{"n_layer": 12, "d_mlp": 256, "vocab_size": 512, "rope_base": 1000000.0, "attn_scale": 0.177, "tie_embeddings": true, "parallel_block": true, "lr": 0.00724, "lr_head": 0.0117, "grad_clip": 2.0}
Each number is 128 + 24 x the weight over the matrix's rms, rounded and kept within 0 to 255. Layers, rows and columns count from 0.

# layer 2 attention query, 64x64, rms 0.155, rows 0-63, columns 0-63
[[115 115 125 148  87 108 165 131 140 137 100 139 139 125 120 119 138 142 153 123 104 141 135 133 104 137 148 132 118  84 140 126 142  95 120 149 116 154 153 106 138 134 142 136 108 125 134 121 132 132 142 120 174 115  94 116 120 112 119 134 125 119 127 106]
 [131 131 144 153 190 125 164 113  53 120 139  99 166 173 136 120 137 160 133 148 204  91 135  87 141 180 129 107  90 180 113 123 152 180 137  68  86  74 141 139  67 106 135 108 130 150 147 133 106  88 146 189 124 130 124 184 111  62 175  85  75 167 126 176]
 [113 129 163 182 181 166 164 138  76 174 128 159 202 164 143 156 103 158 151 173 168  45 149 127  65 142 164  98  70 110 108 167 174 126  55 138 106 115 114  92  48 126 197 112 170 173  90 145 102  75 130 177 124 146 101 128 169 119  85  31 111  62 175 148]
 [118 136 112  92 105 126 112 149 110 108 128 140 134 155 139  97 138 152 100 110 104 155  91 100 142 140 131 159 126 151 101 139 150 136 159 135 130 128 152 132 109 129 143 116 109  90 117 109  91 121 118 120 131 118 105 114 141 134 116 133 126 142 125 128]
 [114 115 187 147 155 166 168 159  82 159 146 189 161 126 134 138 123 113 143 149 156  11 140 155 165 134 163  93  95 127 109 209 146 164 121 109  60 173 105  87  30 100 189 195  97 171  98  91 176 140  70 187 125 155 107 129 221 144 124 163 139  65 164 151]
 [128 113 126 145 137 120 129 135 106 112 103  98 121 143 137 106 102 129 150 155 151 117 143 134 117 123 121 104 114 126  89 125 147  86 120  86 118  86 122 149 120 100 139  98 145 155 149 150 130 123 115 145 103 123 146 144 117  86 167 150 115 136 131  82]
 [107 132 124 130 143 110 163  78 128 166 151 129 119 127 163 135  99 132 124  85 100 133 139 138 113 138 137 180 140 117 155  88 139 128 101 120 156 129  83 138 135 152 139 143 141 148 153 147 163 149 125 139 110 138  80 124 139 135 118 144 164 128 111 113]
 [157 115 151 159 110 113 134 140 116 131 146 106 131 123 127  98 142 134 155 145 143 123  88 142 117 141 122 164 105 143  96 150 105 185 126 115  89 125 164 153 108 143 145 101 111 120  93 124  93 141 176 108 111 121 118 147 136 162 127 101 153 133 128 143]
 [106 171 147 111 139 118  96 173 151 156 144 170 144 118 156 158 116 152  91 121 145 138 117 116 154 145 120 121 162 179 137 168 130 115 161 102 143 149 136  82  68 113 120 159 151 172 151 165 178 114  99 171  77 132  59 124 135 132 133 145 104 140 141 147]
 [ 82 119 122 137 167 132 102 160 154 133 122 139 107 125 115 182 161 141  97 123 143 143 164 129 131 117 151 135 132 124 118 116 183 129 155 147 135 168 106 156 108 105 141 160 129 116 119 103 153 130 106 145 127 127 108 136 131 134 132 111 147  99  94 131]
 [116 128 153 128 132 140 117 135 144 115 118 146 167 146 138 138 124 108 136 130 107 129 128 134 102 132 131 128  91  85 158 128 125 190  69 124 131 128 117 135  99 136 122 124 112  95 106 134 150 177 157 147 124 164  92 121 143 137  53  38 157 159 122 124]
 [108 104 124  99 127 148  97  98 123 136 162 141 128 136 135 140 139  79  96 147 153 150 171 102 185 125 152  82  92 106 138 175 137 153  69 161 138 159 155 102 147 154 143 104 129 107 129 136 120 131 135 150 127 115 128 145 158 152 125 105  98 129  96 137]
 [132 116 188 107 111 180 124 133  91 149  96 158 119  86 143 170 171 134 137  91  92 135 128 149 146 105 156 133 140  67 124 131 131 143 139 146  98 120 107 136 162 129  73 105 109  67  92 147 139 188 181 153 143 144 121 156 162 132  90 141  63 158 101 113]
 [157 119 131 132 126 155 104 107 113 137 145 128  99 119 125 153 177  99 132 133  84 134 119 113 100 129 135 149 167  87 127 129 154  93 136 138 152 161 120 114 145 149 116 149 135 155 155 137 135 154 103 108 107 116 123 128 153 161 174 169 138 106 118  83]
 [105 126 129 142  67 103 127 176 102 134  96 144 117 137 115  87 140 122 138 158 134 158 150 127  88 154  98 157 107 142 143 153 120 126 108 152 144 100 142 147 116 185 156 131 116 156 160 161 117 126 106 146  92 135 173  98 148 117 108 118 133 136 158 135]
 [142  98 104 109 130 118 124 140 146 103 147 125 138 152 141 124 121 108 166 106 117 119  92 106 159 134 126  75 140 123 203 133 143  96 141 154 165 123 112 113 136 133 122 179 117 130 171 166 150 141 103 151  94 121 117 144 139 137 153 140 142 115 145 127]
 [101 154 140 135 108 107 101 135 171 156 116 113  91  89 144 122 137 134 109 101 170 143 148 126 145 122 130 123 146 129 107 136 100 126 127 167 154 139  88 120 118 164 147 164 126 161 171 142 159 122 152 154 113 127 120 129 134 144 171 114  98 153 105 171]
 [124 167 102 104 106 151 178 153 146 151 115 123 103 135 130 116 144 139 146 155 146 128  94 154 106 147 104 154 131 109 123 151 125 112 178 100 146 127 131 119 109 140 144 123 139 122 111 112 147 144 129 122 145 159 112 148  99 135 138 112 141 129 106 161]
 [ 81 114 134 165 115 148 116 136 166 181 174 114 145  91 145 159  87  99 122  97 152 152 159 120 145 112 112 134 120 135  97 141 136 162 118 130 121 165 130 126 132 132 161 115 115 125 105  82 161 130 137 125 133 113  78 124 141 134 145  79 129 147 126 164]
 [131 160 118 142  93  55 117 151 144 169 120 130 132 107  70 125  90 103 120 105 152 154 130 129 133 116 144  94 107 116 125 138 154 140 149 159 126 144 122 176 112 166 175 115 155 172 132 156 131 161 106 157 184 104  92  91 145 136  95 110 116 115  91 127]
 [113 122 119 135 143 134 119 171 111 121 109 148 161 126 103 126 122  95 166 118  88 135 135 129 138 114 121 143 126 116 149 133 142 136 149 126 128  92 131  78  84 153 137 135 146  56 126 113 129 135 123 155 139 118 122 172 102 121 116  81 110 123 148 165]
 [156 124 128 125 129 120 167 149 123 123 112 105 104 144 109 145 122 136 166 148 146 143 112 132 107 156 136 135  93 143 116 124  93 135 156 151 114 112 147 167 126 119 128 150 123 105 108 118 123 129 180 136 130 137 149  87 141 118 107  99 119 155 167 146]
 [145 144 129  94 128  90 143 116  84 182 112 106 149 118 136 128 124 146 118 109 136 116  98 103 181 147 132 144 119 112 165 152 144 187 148 148 112 150 148  66  95 131 139  95 130 122 153 112 133  93 138 154 111 119  99  85 165 120 151 113  94 108 162 154]
 [109 140 129 114 130 126 124 138 101 108 176 175 162 152 139 116 123 127 143 166 100 112 120 149 119 129 115 162  87 122 158 153 140 147 138  92 120 128 124 120 147 113  93  92  95 143 115 163 121 116 133 119 136 134 157  96 132 149 123 153 123 149 101 122]
 [144 144 179  96 118 104 155 101 118 128 157 132 120 134 130 113 132  88 116 144 142 157 135 167 127 143 123 128 184 145 146 117 113  90 154 128 130 148 126  96 164 110 102 166 130 159 177 152 126 113 111 144 142 121 150 136 123  91 173 164 124 159 115 105]
 [130  75  84 101 133 110 133 120 130 106 129 125 121 143 157 106 125 133 135 109 128  95  71 152 118 197 147 177 125 150 121  56 156 110 148 136 131 121 137 162 139 117 108 140  65 105 145 144 127 131 101 145 121 157 166 159 144  96 132 123 145 121 113 105]
 [124 104 109 129 110 126 110 108 128 139 141 114 143 150 126  46 114 180  98 131 150 128  88  86 115 134 140 154 126 154 106 107 111 108 124 100 153 108 146 130 130  81 181 114 161 125 129 129 100 129 112 156 110 159 148 128 120 129 128 106 154 130  91 132]
 [ 84 106 129  61 146 130 122 118 165 158 113 141 150 157 126 159 113 131 143 109 131 158 134 112 128 146 121 153 127 135 118 133 142 123  94 104 139 154 151 119 115 104 141 142 149  88  76  92 145 132  95 136 147 120  94 108 104 120 127  82 109 128  93 146]
 [143 115 144 117 101 119  89 196  95 123 129 151 121 138 120 146 158 161 122 161 149 115  99  97 138  97 118 126 137 134 110 149 142  98 143 131 146  98 121 141 110  99 108 117 144 113 110 148 108  94 175 160 106 128 137 161 170 146 130 113 168 112 195 105]
 [153 127 157 130  84 145  86  89  89 128  98 100 114  85 136 123 151 106 139 131 118 121  90 134 171  98 128 115 115  87 113 117 165 159 122 127 123 126 137 149 164 183 105 108  65 125  89 122 139 169  83 137 156 183 153 115 117  97 124 120 173 115 121 106]
 [127 106 106 156 111 173 107 105 125 135 114 116 163  92 117 157 116 141 142 139 115 119 113 110  78 194 160 171 116 153 124 116 123  87 159 126 136 143 116 145 144 135 137 139 104 118 136 166 150 153 105 148 141 152 142 100 121 130  99 122  82 135 114 106]
 [118 108 118 100 107 116 134 140 121 156 145 125 111 106 107 115 133 151  76  84 127 116  93 137 131 147 113 136 128 159 113 117 131 105 129 145 127  92  90 170 177 130 128 126 146 155  93 127 151 111 149 181 201 128 121 199 150 126 134 102 127 146 132 148]
 [111 128 132 132 121 133 134 103 151 114 112 134 125 121  78 146 113  72  76 102 146 177 141 116  99  98 138 124 109 123 154 122 106 104 123 126 156 148 127  87 106 165 125 138 157 109  86 151 126 131 116 146 152 111  79 116 190 138 120 138 147 149 122 149]
 [111 131 142 142  94 119 127 126 121 119 133 119 118 130 119 112 112 151 118 122 172 141 131 124 124 107 153  67 123 138 116 125 133 117 115 148 158 120 144 162 156 104 148 116 111 160 142 117 110 119 114 141 131 116 149 153 115 128 110 171 140 119 168 144]
 [138  90 116 164 144 115 137 117 151 147 118 122 124 142 145 140 115 113 158 108 125 127 160 143 145 120 144 124 118 109 134 103 119  97 111 141 136 166 128 121 127 141 144 128 169 169 128 124 155 116 121 116 114 147 102 105 116 103 104 160 128 127 123 158]
 [134 100 102 128 107 113 128 127 126 172 113 166 116 130 148 143  93 150 149  77 110 102 141 170 111 126 112 114 117 107 145 130 116  99 118 156 129 181 170 130  90 125 194  90 202 230 151 125 140  90 113 155 134 168 110 116 179  63  59 202 171  63 132 114]
 [114  63 121 163 119  98 168 148 117 172  90 203 133 147 113 156  89 122 143  58 153  32 136 186 110 157 140 110 119  94 156 144  67  95  78 146  97 161 178 140  81  99 178 120 173 232 186  83 191  87 115 156 171 139 134 141 225 110  38 232 215  73 119  96]
 [170 150 102 167 165 127  87 120 123  83 112 106 128 135 137 144 143 110 139  96 138  90 148 130 138 126 145 148 118 161 135  89 140  97  92 104 127 139 132 111 156 133 112 129 114 113 142 119 115 147 123  96 125 118 125 134 106 113 178 104 113 172  91 139]
 [138 125  86 124  87 122 122 152 130 129 118 133 141 124 159 124 147  87 129 133 124 117 103 129 142  99 130 147 108 118 162 154 151 146 109 119  89 122  90 133 171 138 137 123  77 125 141 103 148 121 110  88 146 108 120 111 139 135 112 102 102 139 120 151]
 [119 115 147 134  86  95 118 139 147 120 132 132 100 110 155 148 118 113  98 154 148 153 109 144 131 115 150 132 116 114  97 136  92 102 107 136 134 136  92 143 133 149 131 125 118 167 117 113 115  87 137  93 140 127 111  83 134  94 119 157 124 175 128 176]
 [138 115 130 132 113 133 146 136 111 118 166 102 119 121 105 104 123 127 148 142 124 163 126  96 137 123 162 140 148 122 140 105 110 121 124 129 137 157 124 138 147 146 146 137 122 136  94 146 147 148  98 125 137 122 113 137 113  95 127 116 118 139 143 163]
 [153 119 103 132 140 147 117 100 101 136 129 125 127 155 141  94 152  89 138 135 169 121 150 131 109  93 102 145 144 151 128 120 117 117 123 125 149 163 114  52 107 112 142 105 129 133 137 151 123 108 144 115 104 114 109 134 137 148 134 129 119 134 147 123]
 [154 128 102 141 162 132 157 125 139 131 113 101 147 134 144 132  97 143 144 133  93 153 164  97 151 134 160 110 114 123 117 102 122 108 124 135 157 155 112 147 103 135 173 133 145 115 150 144 117 111 121 104 152 129 117 125 111 127 127 157 149 103 137 145]
 [166  98 136 127 121 132 122 112 120 125 118 103 132  98 119 140 111 133 104 109 128 140 125 125 127 127  98 104  93 100 157 137 119 165 134 119 119 132 138 138 118 113 128  91 113 141 109 120 101 139  97 123 141 137 123 126 120 124 116 114 142 100 113 111]
 [123 126  93 151 105 127 147 148 155 107  72 117 126  91 126 154 154 103 130 139 133  99 140 108 103 147 121 101 106 125 159 161 117 140 110 107  98  88 149 135 134 127 128  86 116 107 102  87 105 138 136  92 144 122 138 139 154 119 123 104 148 119  97  95]
 [162 128 104 113 131 191  83 138 110 137 132 112 164 109 141 122 155 124 126 105 138 108 128 132 130 110 117 124 159 136 152 124 120 131 124 112 100 140  91  89 128 114 139 129 151 126 131 148 100 152 107 121 121 110 136 122 116 125 147 107 110 116 128 168]
 [163 126 117 136 156 127 137 128 109 117 148 102 152 139 111 107 154 114 162 106 116 138 146 125 138 107 141 145 156 112 138 104 156 143 120 146 103 171 127 106 156 150 136 136 117 112 148 148 157 158 115 125 111 116 131 137 138 108 139 126 126 125 113 138]
 [101 127 117 159 120 108 137 106 127 118 166 122 109 140 122 118 107 150 139  99 131 150 155  93 139 135 129 136 158 121 130  84 127  78 134 166 148 150 115 144 136 127 181 144 147 146 111 110 162 112 133 162 109 149 120 149 120 189 113 170 168 133 128 134]
 [131 138 155 153 167 161 120 118  80 122 112 136 130 104 135 131 154 116 117 110 153 145 137 153 113 116 128 139 134 109 112 112 136 105 132 134  96 147 134 104 108 125 122 136 137 144  96 132 108 145 138 112 111 119 116  90 116 121 187 127 114 171 127 144]
 [102 113 130 153 140 104 132 150 149 132  82 174  80 107 128 164 142 121 111 112 128 118 161 166 112 120 150 146  95 149 142 142 147 108 126 120 122 118 108 145 136 160 156 111 124 125 149 136 165 100 121  84 175 112 134 148 131 160  92 127 142 179 112 127]
 [166 129 121 122 113 117 106 125 104 142 137  99 144 120 127 155 133 101 137 142 124 127  93 163 141 127 118 106 107 101 143 154 125 144 146 111 114 105 120 132 141 133  97 112 107 142 127 122 105 124 146 131 124 154 138 126 118  76 158 114 115 138 134 133]
 [122 161 106 134 104 127 155 131 123 127 124 150 109 122 135 139 123 128 131 146  93  96 125 125 101 106 118 133 133 131 170 144 121 123 114 125 129 139 118 128 135 135 167 130 132 163 129 168 135 111 143 127 102 116 160 120 166 135 102 107 143 157 157  94]
 [122 130 100 120 144 125 127 142 107 146 136 105 125 137  99 148 139  60 127 165 148 151 163 138 111  93 177 157 149 137 114 144 113  86 156 150 126 154 114 113 128 142 168 125 127 142 148 167 156 108 117 113 111  97  69 138 144 129  97 112  89 125  97 136]
 [107 165 138 120 130 122 124 144 139 109 117 154 121 131 124 127 146 134 118 152  92  94 122 134 124 150 130 154 113 127 116 143 122 137 157  93 139 127 133 143 120 106 145 116 162 125 149 152 130 112 138 168 127 103 148 141 130 157 123  87 115 128 151 113]
 [126 123 154 122 133 132 124 158 132 165 111 104 142 133 122 125 112 114 156 147 132 145 129 114 146 115 115 152 131 106 114 122 144 120 141 150 166 109 104 121 170 136 119 145 122 130 144 160 163 146 130 136 138 145 147 157 131 119  99 124  90 105 147 126]
 [102 137 172 141 118 111 142 149 145 109 113 141 113 111 148  93 168 171 139 123 136 112 103 124 100 115 142 178 127 144  96  84 133 134 111 117 107 123 143 124 138 136 125 112 122  92 125 105 122 137 142 165 153 139 146 129 143 172 156 114 144 127 124 145]
 [124 165 148 110 149 116 143 121 146 112 144 139 151 140 113 110 143 122 114 154 125 136 122 101 124 151 152 136 141  88 154 118 151 100 136 163 147 121 127 142 135 107 203 143 161 138 166 132 146 150 151 163 114 127 122 141 129 154  77 141 142 106 149 117]
 [145  98 144  91 119 124 101 128 148 166 163 124 178 108 152 120 160 132 125 144 132 106 173 127 132 137 109 125 139 150 123 136  97 141  98 127 102  83 129 117 116  97  84 132 138 114 111  97  93 136 129 115 117 104  96  74 129 127 133 121 115 150 100 130]
 [ 84 126 128 134 109 110  83 133 109 109 111 141 103 131 137 109 122 125 137 123 165 112  78 125 130 157 112 129 153 151  82  95 118 131 139 137 103 111 111 133 118 131 107 119 119 154 115 121 107 106 139 142 117 156 140 137 113 131 136 139 127 168 114 125]
 [105  90 114 111 170  95 129 130 119 102 130 110 108 124 122 120 135 143 127 117 141 140 102 156 105 128 111 155 116 117 152 133 123 183 144 113 112 116 183 107 123 146 143 101 109  85  64 100 135 144 146 136 133 120 153 130 144 118 113 103 127  48 112 107]
 [138 103 160 117 127 129 143 128 125 147 140 115 136 155 124 132 129 106 152 160 148 127 165 112 108 147 140 114 165 153 113 111 109 115 130 148 122 110 119 119 125 153  87 158 144 132 154 154 120 134 156 117  96 135 106 123 138 101 169 144 103 173 123 137]
 [115 150 102 110  97  97 152 104  91 108 113 113 144 163 124 160 103 102 109 139 100 141  97 101 135 136 132 126 128  94 125 127 123 160 149 136 128 135 101 150 134 120 123 137 100 166 112 111 128 113 110 123 132 141 124 122 106 132 109  88 149 130 153  97]
 [133 121 115 158 122 116 102 154 111  97 118 133 137 102 100 145 142 120 131 123 150 168 118 126 169 109 149 109  78  98 153 135 145 139 182 121  99  88 136 145 159 153 137 151  61 104 124 146 137 141 131 149 134 113 160 127 149  96 158 153 110 135 121  82]
 [128 124 109 110 105 133 126 139 126 124 154 146  65 117 100 116 152 139 107 129 134 126  84 157 135  85  83 126 132 117 176 151 149 157 135 137 104  79 150 108 111 119 114 158 119 116  86 138 133 137 111 131  85 114 209  91 163  88 145 139 125 135 163 109]]